config.yaml
num_hidden_layers: 12
hidden_size: 384
num_attention_heads: 4
num_key_value_heads: 4
head_dim: 96
intermediate_size: 1024
vocab_size: 16384
hidden_act: "geglu"
norm: "layernorm"
norm_place: "peri"
norm_eps: 1e-05
positions: "rope"
rope_theta: 10000.0
rope_fraction: 1.0
qk_norm: false
attn_scale: 0.102
bias: "none"
tie_word_embeddings: true
parallel_block: false
extras: ["capped logits"]
init: "trunc"
init_std_qkv: 0.0249
init_std_o: 0.00508
init_std_up: 0.0249
init_std_down: 0.00311
init_mimetic: 0.7
optimizer: "soap_variant"
learning_rate: 0.0032
beta1: 0.95
beta2: 0.99
weight_decay: 0.14
lr_head: 0.00729
max_grad_norm: 0.5
warmup_steps: 200
schedule: "wsd"
decay_fraction: 1.0
decay_shape: "linear"
final_lr_fraction: 0.1
batch_tokens: [65536, 131072, 262144]
max_seq_len: 512
doc_mask: true
train_tokens: 472900000
max_steps: 3675
dataset: "wikipedia_en"
Each number is 128 + 32 x the weight over its row's rms, rounded and kept within 0 to 255. Layers, rows and columns count from 0. Numbers have three digits each. The size before them is the row's rms in percent of the matrix's.

# up: layer 5 MLP up, 1024x384, rms 0.12, rows 171-216, columns 96-191
# down: layer 5 MLP down (transposed), 1024x384, rms 0.11, rows 171-216, columns 96-191
# gate: layer 5 MLP gate, 1024x384, rms 0.117, rows 172-217, columns 96-191
up171 110:103130171103125163092130124158161071132122113122160142060106141097186125133143124141122154112140094134084181131172222064100149091166136136130130128123086135156062087171075105182136143184126144145140147147112093176124166166165127110123064120103153130142142072157092121085110102143123110200
down171 102:125111122104128135112080115117108106104092183124141078168152099179143112130094115123190095102133064093104182150101134118113113061131120101150130185129100139118100167110121151145179063128149131157138093078109099128106184167184139141111112115089222114138131065116137117156114133100088113138
gate172 108:107136124147105101114167142169162126103116139111153122101109158139139102124161148106125170089130153112159220186162136098156122148158086075123148119166097098130135121058127129130158152120157138131111105030132154080180141132168108146105136164118102118159080064116120169122109177112135162195
up172 109:185116146133121121131069136140104131174112086122105110167116126092087094119124091113178136144146136135162165117079133103110147094135101099151164162154084137183122085153094138090124165123126107090105118124100088087184127159174165129152095116145167129117112140107115104160142102174136109094
down172 109:142132179101144121124101161136068090169091100121160138122108111140123177125140087117154138161178102094071124075040120169137172123126174095140134137092125175124131057132129163146129123087174105117157121160081093129119185105080171126127135165093157107119138138154128124122117124090143111119
gate173 091:147123119145185144082099109127147136097112115139108107171134093152096168202110086104127173108143089137109166081112093090193138078130088169111109103103080139125111098064126113117101131151151127097163080103132063083135174111155168133078129128077129106137111134126133091084188109134112109189
up173 097:117053098139085134088060124119118157111134058155112118078170168134069163189151111177088122114107151072124092127114143082149107112094112111179120166115089148132135161165132112122162178090113172161166114191184106100112110156079221107127118145124188124093090151181089150147134116131149140178
down173 096:052167188134167110100186108151124103169127175135102151129085078113116111095125136110110072147126113143122108068091110151147130122149103120106121102165114108109067135100151121119076117167131116097085119101159107146171085118134152156146121141117151113116152128135154096113138137125092146111
gate174 127:088090158110127086149078107183121185169129076119151082070129145174131160122141093144107103120174092178115117130124118156097081087151148134118125092147135124128107144180127147113109110106160097085125123118089147136094131153150088119119093120168129083180159111145119079136101110074218120089
up174 125:202149143212139083093169169171140083147105170103113152140188146049081074091139153102126185154146148101105146155122156079152186130123152093172135135146071131131112047139161099118145142173154146097164108129132161144106142089118147187145156188105116117093125149167126106121169117189108167135
down174 105:187120072163099118092159148082079115182136134115100166193151117084120118091137129187165152136114167098161164107114186084112162177170149137133082134198142168107130140179086084181137162130077131224116141195111129126131132102102131183123170187132146107126142120083141156164117103186110113115
gate175 095:139121147084148111135165081125092155047138155159079123063157136081124091080080190096113138067126111174165065126141128184133110127096164198104149128080152174108117125137181129128145156124142103126080137120144073170129119137170139110155155135114098169123045116158119134157139128071150137113
up175 105:066152091108148173098132150182117135107101124130153134154181154112141157132149129107062139122112125087152105095088136110142085131176100102108126083101188155202120147123133085132097122117185115164148136111079104034080134151114150159134143147133143134152155124169117122173142162113102138106
down175 100:167131104112098161186110068099172120177164142111138126133104128100129150131172092133143095086085135117080117154168117099140175131155103082164107186194070135155136143132113122187111079081122125154166105154109144105198155135103146170148107123143175084111196158106127166121179106191075128109
gate176 104:110185097190178122091148133135170148107144116173158114110135142118121105142128069061064088098095144127158165110092104142149094076139130136122190078146160047114116131119118100147113155134204100223120165112138157086104084113134168073132071092131152080150096153073158072112185173134138164161
up176 107:116118105111098135117122110108074150184129141078138114086073144121140105154174073150086144139157088076094109100162113062099147137222211084139157147124130132135109203154149106118178143124122151076099121150112092127142109128101097195148122206228162149110190089129095195080067155141165162156
down176 107:139126125154109122138139158109100212104103156186121122099160117097086076107138103094137116120151112093087159127159114126117140129141177079125074123145147150077095183119144127120121123147144147177066107060150133131135110143186135118179145114163128184166122109166128139140078161110078095082
gate177 100:163125107148096134150126102040167146088150078082145092178091094122061135125128121144119184120130084097078133153131103087160172143084144109174103227123092115154136099168117068218118115155130095132140130165104113103099172071229140104147145083212106093141108108112084061142121107059115155157
up177 099:132084151128090102184119145110146100128141111143118067112082103135182162111108042074094110108119162122146058100133086152167059141126134136097107176090113110139120148122163103121126107121105113112100117154160151120184136122153149142135140138104112108103119140140147164087084126113171170177
down177 106:100114106114098114107162134063147138174089111133124091101118088117115141108085133125145102080121109120126100105121131201159085128128165129131139178056113054111192135099099083087131171150031140123160152171103140133116157119107127124149146200140098087201166160160153097085129132127158165166
gate178 098:125145108068156197123133121195106098140120220110067156101095100104189111163141144086063107083114157182124179108143151112124155148108099146128147106067129174067143113074100165115155122090112125145102092175140086105090144104155143135107102171141136131129181199074164103078092158124069116090
up178 090:091165130116149110161123125098138088163128149103157112108120112092145193109129201102148157185090125141139136082102135093121112101142161119109151118162149145074144115174122120095110108139107130170086129105166181130206121147136115151133129123048129160132130136096169100075132150085119122182
down178 098:060165120098128149156147077127107120142123128144113151130138083064166150101156114139048119132130149132094151089165133066110122114164164131173131134009171150156152150108152157090118098087077123151124176164150118075114079130121157110098187157176114107118154082141128187055140123113097145105
gate179 101:143142154096103150130136149095182173120085143164167186128152147153095136092123197112142115104105107142093113092093153097114119073124140150129131100137123115092134162153109067166143095138136132106093124067051126144098141069069145165112136091179124105163103108092118070101137177140088139102
up179 100:158151136086154177116110100159118182109108163131184122130057140155159066151161130087155119128162175124112147091120120157090132120170139099144138166132078160133106100128170212116134129094117158111167119143148103125096079138160105120110116094136136118100145105099132152105113138121157194155
down179 100:195111142154081146134093190085145103146108034089175151225084132117143133066191122143091096167111134163131155110057134114120123155144158113120084119120134166102156113102105088158133058162167138173132068152107047084095136092124143087160105085141194122085141146116178116114122151178124137135
gate180 095:103124155118147089133145117136110082186139144101131145106118132179152152167113120148111132146120137144117118130123203135115107078070193088155059149103151109168129124138156198140126169147118120156108104138154070196085098156165129104155108118102128118098119082134096137161162111183110139085
up180 088:120139067153058126111202129139116093079133133117165103177143120120103104088161100112143098149145134141095147113184091100085156148167150157133147157170107143109126186085041089101124116110114145068158102097121168134130128140110139106120089144113146139136185169117155131108092108107142128122
down180 099:085088108179124128199100143129118131089176119138116139132127118089095079129054195187067165106080182026158126075159133151175113105152168079098100154109190085208134063146176121179169189075097133138126145142079168154114131119082119130135091140136134129103090174119141142132149121147115145129
gate181 095:141150108139106145078158200135113126114113060157089160094132166065137156161147098206141151130124124149155143100092112098148123117083067166094092155125184122088087125171162169086119140128129110180138103130136104111125129158127128076067150091140139129112240186101138114072132144179153134116
up181 093:117120084124098173140135133139117160124222141112105122097168123106071209113140082165133095154077119123137131053114154186114096137075131104112152178136189102086109152122131173027112110093114087089133087117096106145149106148154111086075116177127162133113147129134101147113154181149113152166
down181 107:176125112104162161143095115185192110110126109156171113110147130096200098128151181114131120069109171103163190110118156134077098151143040136160126114118153198081106143156099116152113057130079115171156135092143121155174160132112069114133119137147128129141070176135115118136134096111137161090
gate182 110:115163092158111150130150089134140095153124144138117152116211119149153199094077142145117138106088213155169153117179160146118063092063139126170116193085160090103069148138128125119145114135142152123159164129156072113151182145143150095071140126037125156144163119152123164172130122158089090106
up182 105:146104101136141130063110146095154106160154141093069145142040097153184107112102121136107144111157089127081134136127122131122142155146135121170116125150106194206152132149144064158141127174118143160135091101141170155063097143138127192177144171114136107168104092111118127077135119115110163187
down182 092:152136068142151099088122078115089098132135105126114142157079081169128142103123105134123100067141073136195140199173116113115189123105119131136093118070140086103164127106107163102121125094096159120185111100172124157123156181098122124191070113133148157123154095093113154153154102195074149139
gate183 100:165159103120095157068179087164094134125121130110116180147152150144088131123136120113120099143067107087092111162117123149127100097080105148098145200139150121168119165137101163115172176111119122133141148105082131106091091126141177143155152163165052156097067105141131086106176089084123081153
up183 098:137116105071152183134146090069135089131073083157084083115096100134147116106084107114149124133101148188151125092108088137173134129164109115167129000099111157098099089062091117122120142131146135091215128038125152106133140089135120143104132136057144147166129160096152149118119094151123124185
down183 096:135181111128095159087173126148140162143156138106120183129104064130102134101117120131112111174111133129116132145144120145142128114106134177146157179140140125138122174173152121158125134122146115104141151165072125126131092152101177100176164136125159181089124133159070080144136160168103093119
gate184 097:115111094205110059134133091157135136058141124142152085099133151119118178118175113158117124117150153099178162128128139112069142140129095162060124135140169183124171105181148087135119119155102143129146095099175141107172154127145149182149126128144156113126187152167140095096075102119143094146
up184 107:124108145136112154124100105122122135153187113103135141161097128191084056110113151121134140112163112137106148117127165122117118110180106133163127143109089171135149149165116173116146116140117124087152095102142099143146153182095130162142138082080103144104112114085137147143127116164104122070
down184 110:092115134138144178151151140117121123104170126186141101134098123098158169087137139129059135211141141163090130093148115129112087123132098093110158162083124151156159129160094191081094119146092110153138141152149112157173104086074074177066146118137101148082107101124109197132151172112088145095
gate185 097:125146122160084149087248081135119142129208160113122118108102148161157145165122063103191081118053131118088091059100106101150150119152099075099115086129161163178117110119178141173127141179115130080112148112108096103060099141091095138176148175187142124152136177074151144123153118131166155126
up185 102:122086144202161139153183147103172103142195192114124131131160151148157151148099117118085121141088141123134093140123135143114191144183083096153098046187065160122138131184080112149116092165133086088132172121196140146136143137085119130117095197121092189130107102138080089153117112136112157118
down185 105:040133186184128099140153172157115136145147090166152142173057127126107121139099091186102109151183113164135138173128107098149117149124181190149174122152138129142135172116125075148113131130168156096113067133141111131146122097120073148121113132129087131138119137131118144153140126162170078128
gate186 094:121181108091156152111138080130101122129110134198181122181204139133125108136089143156140111113146142152172079131116113123131145120102170169166109158125162142129145098081106117160171137119144155125136099125149164182138139102152100138157111112143103143126106069108140205212142095148171108078
up186 090:101153037131210175109162128130064152110105071148157111127158185106120101143131127156178088130083177158066158171136076173089146138110136088100145122133140129166166094088103085135057171167125164070082096122166153113153154152125094135108111156101127138121136118126142120125099210147136114087
down186 093:150130132149066103152101085152144122133051161070097066106189141085139124157117149104099121095112152125121088111177138150119127117124138153145152133063098107078196102103148154169111105037138162100126128143109120101142164120111177178138139048149127102131125200154121098087202088155140171157
gate187 105:099134163191155136129171160093166117093119179115142147130107115110145120109041125138091119121124133156122050141180148161086055101182124124119149107076175176147126110093080059172123128179075141098190108078128181149069155097169144164117129122182086153198166104146189127116116192106089180175
up187 109:089090123117135115177138145111130141061108145120175147097085072081135106162118107131114138139156163102151122153132050150123125172107108108120125114099154132095162083098149136205092171179204089124125106114091149133126116184147093079117101126122116140139126149151144093077166148163101106133
down187 109:126156096156153127161167109199141199127157145128155132078153108142115149175190153107138145112127168136114076130131113131068153122113140158175140119165141140065114147116165170129133091192154213166190108134165155079128093096094115095121111116118084183141125086099126136106160146102118116115
gate188 096:149203137123145104171187138139086121138104140101146090112139133125088059121102151085145132153137184142147197121117152169151154099140084101126237158138139142126081109103041174163080074090133129192148097140104148163186121138105210107084173090174119120125094164136129098105145138091110102106
up188 106:186168070150102148151154129103109076107069138087157096074116081145172184141132180115096093135152110137116146152140130181140160124144098046144163174098100117187109105116033164137129101127132210171103135148153101087127101103111103133110158142156114154105121149047099160159160119147106152161
down188 092:092171140106161152090124159123089129156109116132131074142148142087134086142139132157080123106103082111147095089072125106126145145075110134105145111155143153122141125096079154091151183171116101054169133112132144128156096168121224125133176109169139093085117138127135125128122156188138134133
gate189 099:147115145186148105181118110155162140163169182134097148203147181082126108123117109114211083120087102121124132163081136109111141163136118167088110105147090099186081206123094114118112120121052155079096106093097086104128078091114157192099172092083147149119121140125109113107094117152015116081
up189 097:095097124149064126165098105131133172111096085152143108088090093113138178178152115106173144158130069124209138168112152097101121155120201127178201099117096159104048100137101125160118120182107149125107084125141089104107092142163178169146107173101026101075118144130126128110133161146115094187
down189 100:110148101136051136157084097138161155147128154122090128104176138137155124102116146110151196124166122177131178133144096199150131167085102151106138143119071115119150128109163156157150123125140141072136111150088135113134120203113141121094122047167165053173155126108135155111064073084058139083
gate190 101:160111140129127138115118129129092093098110162121139126128070087095170208126112147103155135097110148151113069104181152144136143097099132164111085142077122085114131104109136142101168124137132112189129138087146142097191180150134040124108173190148114152134179132182133146164170132142110022152
up190 100:129154132108128126115124129123093074137135162096124151058084112120146181112130160077168180141126169102066130131144133117149150117164136113161086142110135140138139123081135166129148091154120122116108141137125199092139202180105058085147118173119113081116124074154170133209160138127100085133
down190 085:110125179088090103152104167161124178108153080074121139067158139097124113108142112164112115089145112129149059156112124092129109076100109059085139117143154116149102096188131135111149119167096130165143169109158133098172147139121103101108128147152167144158108115108148118094129184105082111095
gate191 097:154074115077142154167122144146173061111147088070113141112127127113178195137137134141221117165082138115087158156123184176126126120212122081117154121157114141155121168147139132147145163135135100057095125132135169143070111138159136130117109139155139160209155135153097117133085148092201180131
up191 095:146148119141162135159155152164117107145105082116131154190191067103120174079161135150137155123064115139150121140073101118145144139140139132125158113092056145112090096125151114164087129181142091126118098138109179102103169105066105136051170081151133128132116132128039129171109131096196129125
down191 101:158111050158091098124084130110106165101132180146148118198143210125134123161147075124153108162133184107138089150102085090152159091129140174068079161156125140071037125119127151130143114089185155115149129134116139152044132166182108155209171072134147100113150185109124089130156108145124107115
gate192 099:144197110134135129063117122119160124148076123150107148094157184157122079143136072068056111131134104128126157047104141104103114127148154099125110193176118159158134086166106215147174100153174111128134173158111123129168132113182084102106162118130187103167119119105116167110133189157059048161
up192 096:102160173135121100150083093132151144168158066164138096095112106183126086156173168178138167173093129151135086106118070151140104089174116171092067184123139130169168150124133123140128102110158110143099100085101129089109167098119152106212120179139110104073021139162128114129184117121168122123
down192 108:116168130140154121110063100115166096120102094145152197070115185115099079089110105140105158153139077143131092101167127149142161118116172110152128186131088191174140117174158146180099070138125071086098128134115115176160058110103123082148124156104124083163060162126123142121099120162119095098
gate193 094:138133136191105162100102085200143180149146037134167104119147086131142105173152135130055159124148062175100141139093136075173131093045144137121129107149118130165168099131116155090150144198159131093135147117194166141118137117130089105158119183192129175181095146149123092134178111088143118113
up193 089:103128152085111093109153120132120137081129138127097087138082115118103193074174080163152113127101111053113171145134131107141106090110114142216142096122153147118093082106088121180135133090110155163075092040098160161141102189172123139125154122132136125101143095174130120130118125130118160128
down193 087:157128108126057162074087161157124133060155068133151118059125158139137154129096145139083133164176109120139072157131166153121074096076117142162103157119108135194150085177126138127143153145143124113174121127141121132130166137111119128151118106127175074155123171116100134133120134120153126148
gate194 094:124104119148117124090129131146096157119137160106077129139121070106125242179073141152164116059137166099094163110113151105145146122123127140162084091091098111067163120164120153114085126180154119137121166128119178147147145152154152120133127104111075141186065145176092124175091126148138095170
up194 097:136108144154094098082147127148134144086140170147096093135117121147127174162056183139110131117127184099127140153106177105132140080132158097087118108112128159097141095148099129091121101176219133108130079139108159123118127148158098157136124047163107136126053131161100167182111120131131077147
down194 095:132094119073218186160162078183068138100175123157104133145125110074147133113126150152118135064177156135127103171122093121157126132156101079130139081167178094175131131150124112134112119177155130115091098126121082139128109120139157160139168129115110137080093111146117135161107100125092166092
gate195 100:145171092080050083129116084136128097113128127124097169115125134132130145132118155104139113156141092140138151049125153200128131076121109113141184154144126093157154090120102170154127176094116109096134175142100129118123040124129123097100113174174134139139183153148102093114119138095100186167
up195 099:106167098130158141090140117150110159111104132140227193173110100155122106165088129091164160115151104129168103141163145113110135122168128110136127148196110143083146121062126101091177166071138161152073176149185177134061125108171168132138107159181170147087082114129113101122046154159084149125
down195 095:148098125127099110111055161101110122159197155099149101110100130156155136097089117089112135119167134090104156127041124170100113151152139168118103106113111119146101081174129156135095187134099100090115123093069094111100189101142133129152208121126142123146153081174085166071127096113169167178
gate196 092:110091137182047109149161134095165148190093146206159193119097110066084166128166138115169151055159119126101139135094185118078113070165117135135135093169151108149116122165142192198124124166119055129132118215054184151141159124166067124174129155135057154133077083144098126142092123154104124070
up196 092:122105129107126100152120094122079121134151133108138057141137100104160093159108147118152122086126111140120111116227158094113104136117117110181094137160180103093114136112178062136121075122119167059120109113145151137123082148158110152132155099093163099160166116135123180058167097097134138136
down196 097:118167071080137103155114110149135133126141116169223081113117137118105083162162156140179131156094116131068192131138126146158171114061084125175137145097129155119121165178171110101154106098147135082121164138116092123174108139109126163130117115143089114125168209116128095118135106117107149178
gate197 094:149132129128153140161160136132101190164130108169129112140091103098100142141154174188109103106111143103133098098163137136082155103097132117139090118129166149127136157165114114160104099157118112138127151098089146170110096113114158123153154140174109158125156171089118175149126117103152150139
up197 098:109161119101130160115177085118135106174162136074148136115174122118126136115111126105133130127122162147124158146121192140137148132155125081109153131061167147181099134059162129119113095141154143096129152130132142155195155160103098091125130066156152128109086094073143107119197111135148145153
down197 089:115102147194152143134113098111099161110135114148094132151125165139083155143154135094146096183181134140162066141177123091169113089089148115127150098165076144146184176197092099089175125138109137174099148103086138075097128112104136181119162124132096139177158184215084135185141135123146147069
gate198 098:131089154089113122143084154165121119137150093151174136137126108124134121137136174134129162119100172137157076089134157150109151120169071091109091100107113125110118134126150119123109110134148189070087101143123105153135123086064117122169084135132124139094153090164136148118169172109151140096
up198 095:128046127068098164177136129170178117051153127162142099152144119153149155099109145190164160148119152124093120068128115152140150133159110102100133083128120172147122112135176164179128090127123158138122124139116168170124117092154091134247131152120122098048144136063126152154115163130136129074
down198 096:129145118124145128125115127158139174083192147154175136125130165156085179107113143135129134114103093133163100165104147128103155183122155141160060145109166133125093084134198182147079118135086124119114137098159134140168126119135161174161170174162116122083110095164120125052169139134132092154
gate199 096:196132178148135081138141106140136108125122169120092177140103075103074120178125130144119093102127128051107134085082138152159156119135144099090132155139182085192117092098097070131148089110088144123150135127084142091078166124091130105170095131091074125140104128127151121118127123070098117087
up199 096:100068139136108106141105104084127179168085115180101153033146154068134172152125103135123153139110134141111127100110097137039102066155139130092118118098087070093141142172140106131141104155126155101122159101135078138165125143165175154095116127115147123163149120142096121127125142196223125144
down199 098:101152176135201108106149156115141110135198148146132143187143073151161077191170157156140111102154060063196116166093156115140118137172109153125096074179121129140176180159098116186129136117103106111067126153155108109165177083118077102132104136134132147102118125162151135144119149101101144143
gate200 103:120082088162108094199090162142134072188145170113103108155178178096117160153127137079178136159152092136138097118148082086110064116124156115172136132163132131147151109131115115121109126096082116126161178106124118103119184172157132123083066095128138151144125189150102139099123155084113138093
up200 104:153115141125145151092116160124106115153103145158176113082173127161116094125134140156137143137137116100098056110118075092108068169090092148147116108110126085111121148152096115101162179110120134110080161126163150136079098106115136097096135136117124084184154138101132098091130168144107125147
down200 101:134123133158162153099120103172116184174141146092129101190145130129138135097177137096153116088122179117107135127178132111148106136153115142093156103102143151167134160126125131090147097201168189113133151103074127122146100161139099081154124096100130145108118126126144109125125083126129107143
gate201 102:108134155104114124154135195147121139135142179109110093065115090118140118112092111139152136132148155135093131147144184137144135163119103093130123161141130114167092147131142143112093111171136184116058168122083146105093185123163061123135108161086108132131124076119154091147141170111122080124
up201 104:102100124140131123105142090104123084125145128163161152121118198149127121170176135156112120167068125122100159140100088098182123200099148188131113119081079140104207132091144087110154130139160166181139122145118143123146118100107152127110111117146118111157131109120115123151107073150083176108
down201 109:147126124086155091067157104149190098124107108153117179123094109180128111110104163123203139156143146125103067131141132075102090133100162140192120107143166131165163146068171131179107127111180133166096086129125044124148174077077094143135092141103118161093181088108155114178179130058163151118
gate202 092:089154121177118110164113198129167173173190095161165059161150113115094177124192111129101103175143169143116175142075132196140089102163151157128145150119000127131091106106042111135136118138090155163128157110071041185129114094096141165055126131148100115139120166111117196123137148152150150119
up202 091:166135126129129166123137142131129111109108116079143160079092176055133137107079078155112109080110141154152171150158118098167149123124121123146098125117112073147184188148180148100112114129129116135113108170168171137109177136117123133141143111112110156107167130082146108104149131145107125160
down202 098:088108117109097145144099147099152105149149109203143084141127110166098155144139131160142140185145143128070156137139205159143069112103122181114125130128094126121090099124102094185089107151138110111088141090112086119164057125123142137112140177156101104150083091135130162132140160132094128075
gate203 092:140121094133109163147153123128170203135125111115161123097157102159103173123136203113151099099109111159101142151124129178155152131162157200110116154146125166136113131109139129041113140114084155139130110155126139137156121160170133103184118122170071179174150107075141108166071095143175153112
up203 102:159102172148073149161093124059137163101134159139115099173119123171162141135111097139150116185074129083164164099166141167092105079088170149162155104119173108114132136197152098127110094191149131182081124141125161147165111136223094120128188151144071143136098121130139074180184110203180106040
down203 102:120151090139137086143085084133185118099173097160191079152071158114140109133142158092112133093146142115096074201161071160120172160203117170092133148106138078139138208133083178147101153081131145105155108081126165169125105088132161115102177082083156100122177106132135194118154121118128162117
gate204 114:087105149189119076146124155135123122155101134091133112098145111128097179074109144120108151163174123093099111092089232147122126150127150098182142148117140077119121174081118163113088125126155169050052094138074124107173197152150152119187123098134095179127143167187112097151122150125183098099
up204 113:157116118112136138082102074116126115155147102138147090151113242128073185103131157098146083130079095091137134136066119171096134102172142176094111127069145143144126154197175122117098158151128188109137118134128146155147158155185091132093170132115092192125192141140159079133095178170134111152
down204 089:127118150058090098099132096150130152130144101124153143167132169118114122102134091123133073089106140153080092124174079073147086076129094147152159119123143188146130092117153054101144097111076078156096107159135041125168117125110141137203137118085085111100125076149133108076175119129137202155
gate205 107:185129092157094128147156087144145178127122127150160231147153134070094137114090169143104114134134120101118093129144123140183192140153143077149145153175144137086138083112140131100116139142188165126088199158089119173097060137140118085123123137144119114140078198106132140110167140135133140132
up205 100:099048124115153127109170120144118138170066117098156069103147173133098069138127071107135110161132130131145203144101137159119042092152103166081125182095116117169129117144117154090137109145144132144128143138174078109112091169174113111072129129110128138121146119166130137105141163149106191067
down205 101:122100128133135129079121147133091066102175111154129088146084112191160154125119143122139135103121105149114143125074151110094091151124136196112141127125126140120159155153076127148138098088056087076114146075120152110209182110140164133141105077080124130130192069156096109152083148079117117103
gate206 106:121141114082115115160159133153149120159112112160132100124147167137136103146155095124145100141117114135152120137085068202130081087128122082115201170100118099115136174134118186088155120175105161136102042161078098165090114160160131087079143133118080162131157145173092124121173074137138159102
up206 108:188118101160088133120149121125118133157089114074134140109095144150108125112093155155158146135129131128082097083130113022126128107163174136115138103129124149060130141181122098160091136090113107112159209103130124142165166063119136129149116150135119121133137106137145174137087183157138061152
down206 109:152071093123117117130154128138128162080075150144090182088184176095095137175117139135138182061103152112156146073085203152082130193102115109099147118171099148156137157165131090091046154140132131143168139157183101147167170211149073164141051155138119177135114149124135117129092119156103080171
gate207 105:123135107105079161167094162143104140107127119147175142121133092121200147164120104118101152190098145122141133113189071166142109121123097131075133134115101144104175107071074162143109132141143129166084109193123158137149135133132141196093117097137144141147138141191150108084088153182126071099
up207 107:148152138155128121126137129153141129090120129180152103119135118085133153164190141111154116115126141113139103204102099111139125133097175131140082128133122131128103158154165067129139165131130075141155203095136101139095138103119097111102202171131073130113195081104054099108159155090166160144
down207 110:125183168136114100149102093104112100093094093162110167190107129146095127153142096135134118081131131170097066184080220086061186113176116191176172124097169069155077127070216132076140157067144160092186158109138100129159138111111093152102103118142105168121146158073117144149149158115161138163
gate208 094:152213160168131053166092108086126093150124173170121117126123134093096102121139160120171096122163055198141143140068107216131158157096095170114166149067109152098156118084098127150184146166171074087134141134120143146094083132147083123226136102133139153089098139114136104133130159169112046151
up208 111:186093112111154076108094074119122123120133104168150118121101136088157159155159135147117098141126143107136113123131145168144131140107177153104139102034082159151167100138108139081201138074107117107153131153152155132047097184150106188165121110108132088091132115158113111107109134192104144130
down208 095:077124094119076137089147158161161118154104118076096137146153135164103139100111132153129154122110135108091147098137125087146088097145110054142075129151173144124073160119180134158045137155114164143131147102104125119232148096102162082088113136115109143183114152122108126117133092075139166125
gate209 098:087116092090196070143105114163166071160191133160138125102148155199097104118113098125125093079099096090154107131143126121118144132090152146130166167118102089119101162062143145149077097178106127122134164131132156101192164129103133121105113123171164107099122104133137095080109126116111146067
up209 099:185158117105129192030171105159123156105146157196111185150118062130128113172156111109063125107109107108126146136151124158096140149142176080163082102128171150165137154152104084184086135098116133166102089151137116158117091085123074125133167186119136146154188123184181091187143164128169067132
down209 098:155079118099131164147143129104123090124120113084148112147188166168115121111219182148143126162076139134147100151114144127125115137148128176159130162140093174131050134102105137113139055117155146057158146130197138134131143067161077078149153109112120101118108129089175107023117129093107116153
gate210 102:125134192153147084131121101065167146079140128075110141096129172138155123143115145148119132107135104144125141136138119108111109100172110099134150103065117094108110181163168122118148147218150104153077156113160089134115146114088126129150143108092089126213153147080110118083151134141130123111
up210 096:137088072124096123130131087145100116134105100096159140143112097152133127179138141152146120139134127135153119114146144100134125159152032098192099180146120133117123110064160162115115170076140135140145039144133161087096113125125082100102185156140183131139099132148129118123154184146149102119
down210 107:132133159200120121122109109064104157162100109097131139166098120135219120104157172120088103131125148152148162172133046057150130095107138155126126166061105116156152121152147142113183158120130104108122160111070104118152167064102128127085161104132076151176127081095071053046135114147135168121
gate211 095:144119162175151128081127090166126157126178169103089133091160140116089136190152061124079148097155080114144111131125136120098136143069082130188083197214143021167101190121167094134154066134101116124147148094178094155154143087113082182114119163155127096078161097088123080173130178140187105152
up211 098:148062093127111089179092106124184158111157126188107139141143121143110121168132164167106081165131149157136139159162151091203133076142103124097138107191149155128113124109099099148127126127170092083093132121168166168100152162163121140098122159067194156186097127134106126164075080094086113131
down211 097:149190191117146169127139159139107056133135081091100150117159105183137096115129127098060153099135113117106169109116179155103124174191123151194115162052115088136131114168123102171186090163104144137073124114139111136120171101170139142089156111168158111120147144149121111129129184114156156154
gate212 096:191138136152116122136114148136121191169117123127130089125122104125146128185141079160139133194107101131067111129122082092147114106153135137103152161162124160082093129168114180171152077191101123161106075174148133128132121098174118185105102104084179099097124098148081099132118141101130189129
up212 094:105158086143117128148120125119170049045150108094132160093103150137159124059088115090110132083142162099120144118146164164134177153075111156153068177083139084118117191192070134177098134152091109046119149135132116122146132111130100115182105090126122085155128156108157158152147169096151104123
down212 097:179091079082115148089130094112132107136134100113105077152079150104170160108115087151141085110151130118125153106087165164125131093110095133138139098082138100152093077145101124162142111155136102093119149156203179090157120092141137159117127051065055124089125169136154152148095092106149156138
gate213 104:094134180159044167187147102151135144171095104124084077139150162109154090124141157119140157126180087099128103072143150131117149158144079175129082073063141109041148194143150109116072104092182183149153142161138121201147065127185109116087179125191187123166207104077173118136139113132118046134
up213 100:084075131073164141174117108117148127140079126110189138123141128154118174090124178099110121142145189183089143161170146128115113137121112140137147133174128117141084120118087126145145148132154103109121106100120129100079162202108028206171075097077105128085136122128082170125165183085146089110
down213 109:101117164117150165097148072122087143128137082135177130111153143096168117147197175159094098046144119092110154146148120154158165112150140155065076144181090114166187145134144136100102129111133203146144138166159163177212125131110148080118109104122147134178098093132104115107192090127210092074
gate214 095:119105129134111111189129149090114091140131105124149142120112090156164169179109191128154171122124137165140103107164124138145117117088088141114161146144057137201140124140115121176129203131142161089203122113124157116115169183150156081091153136149069133139080099139151142120081109118129115167
up214 095:148121123085167123160111109137140159135053174195089065143117173149144133159170081135128132117172161128091089130078152144167094115157106210123137101109166121203124111128109112144135073115114157120060219175132136104128162132094104178176140122144164126049056135128132124096118061124114153138
down214 106:124032141173164114139141107104155071102083101132077113139093130160148110094188101108121196155180082115132100132167126156181127119136104159095107139153119142134117075138135097128180080146134086146131070094083124168124082162154121136093111167073174103118091180127152104134116118129111158210
gate215 101:138117094116120102114166119102149106203101131164148146121173133073120181087134127178142117152157079119145059085144180142181114092118154117181128072140126108109107154193121118142136152088040116147147167165177157110123033084126119127113138166126100126122120127104089032154085110181138102103
up215 092:190116085088130117080172100109103080150080071145085122121167127141149105094134066104112118137123124132099045144135176113177122072125097095131134078137112162137143061160129128124164178130133118169100132146135122101096074172133125136093127167159159122110146101073105094146103103118118098059
down215 098:171101097168151151097170172127133111106146150106134133120115150120164097106124127214203113153093156092092114143174162144150142111117157125089199191132109113139134162142130186182135141106139154152146127098142120138192109127049071123146176108132142089167116126136142124183135122140121071101
gate216 101:184127096089156154144153176096163060117123113114161125133150133135103107190145183130125105168149129073170104107137108151165132116139136119104169079124141094128161166142135102080141098085138148118085080125113081059140174035150164144179095161102104129094135084212142083123149117180103136078
up216 104:157159138136069093097088141082113174153145131091002090153166159156123169153145126146096140147143140149104110125150183111115130119146143079149119208071128180174136145125162079166122167145129134145115126194093134137150119178075147152123121138066149171114112139074115109064168083109085150183
down216 100:106143140086104164129124146122139169142103159133165090078119141134111115195106166123096210100144154128149111181075142128125164155102162157141195152197151124102122156132162183125183127083158173125125081139118161168147089149113085081146128090119096170131122083124078153096112138122101151090
gate217 095:122116171039129139056083144135114151149110128134130094095139170068177115095147133179135106137049148104131134126060167165138170126166088077089115176214112143127128108108096141164131113131076163136160097167123159152132100128105092098075118164093118160087142169088149153152162103137159182087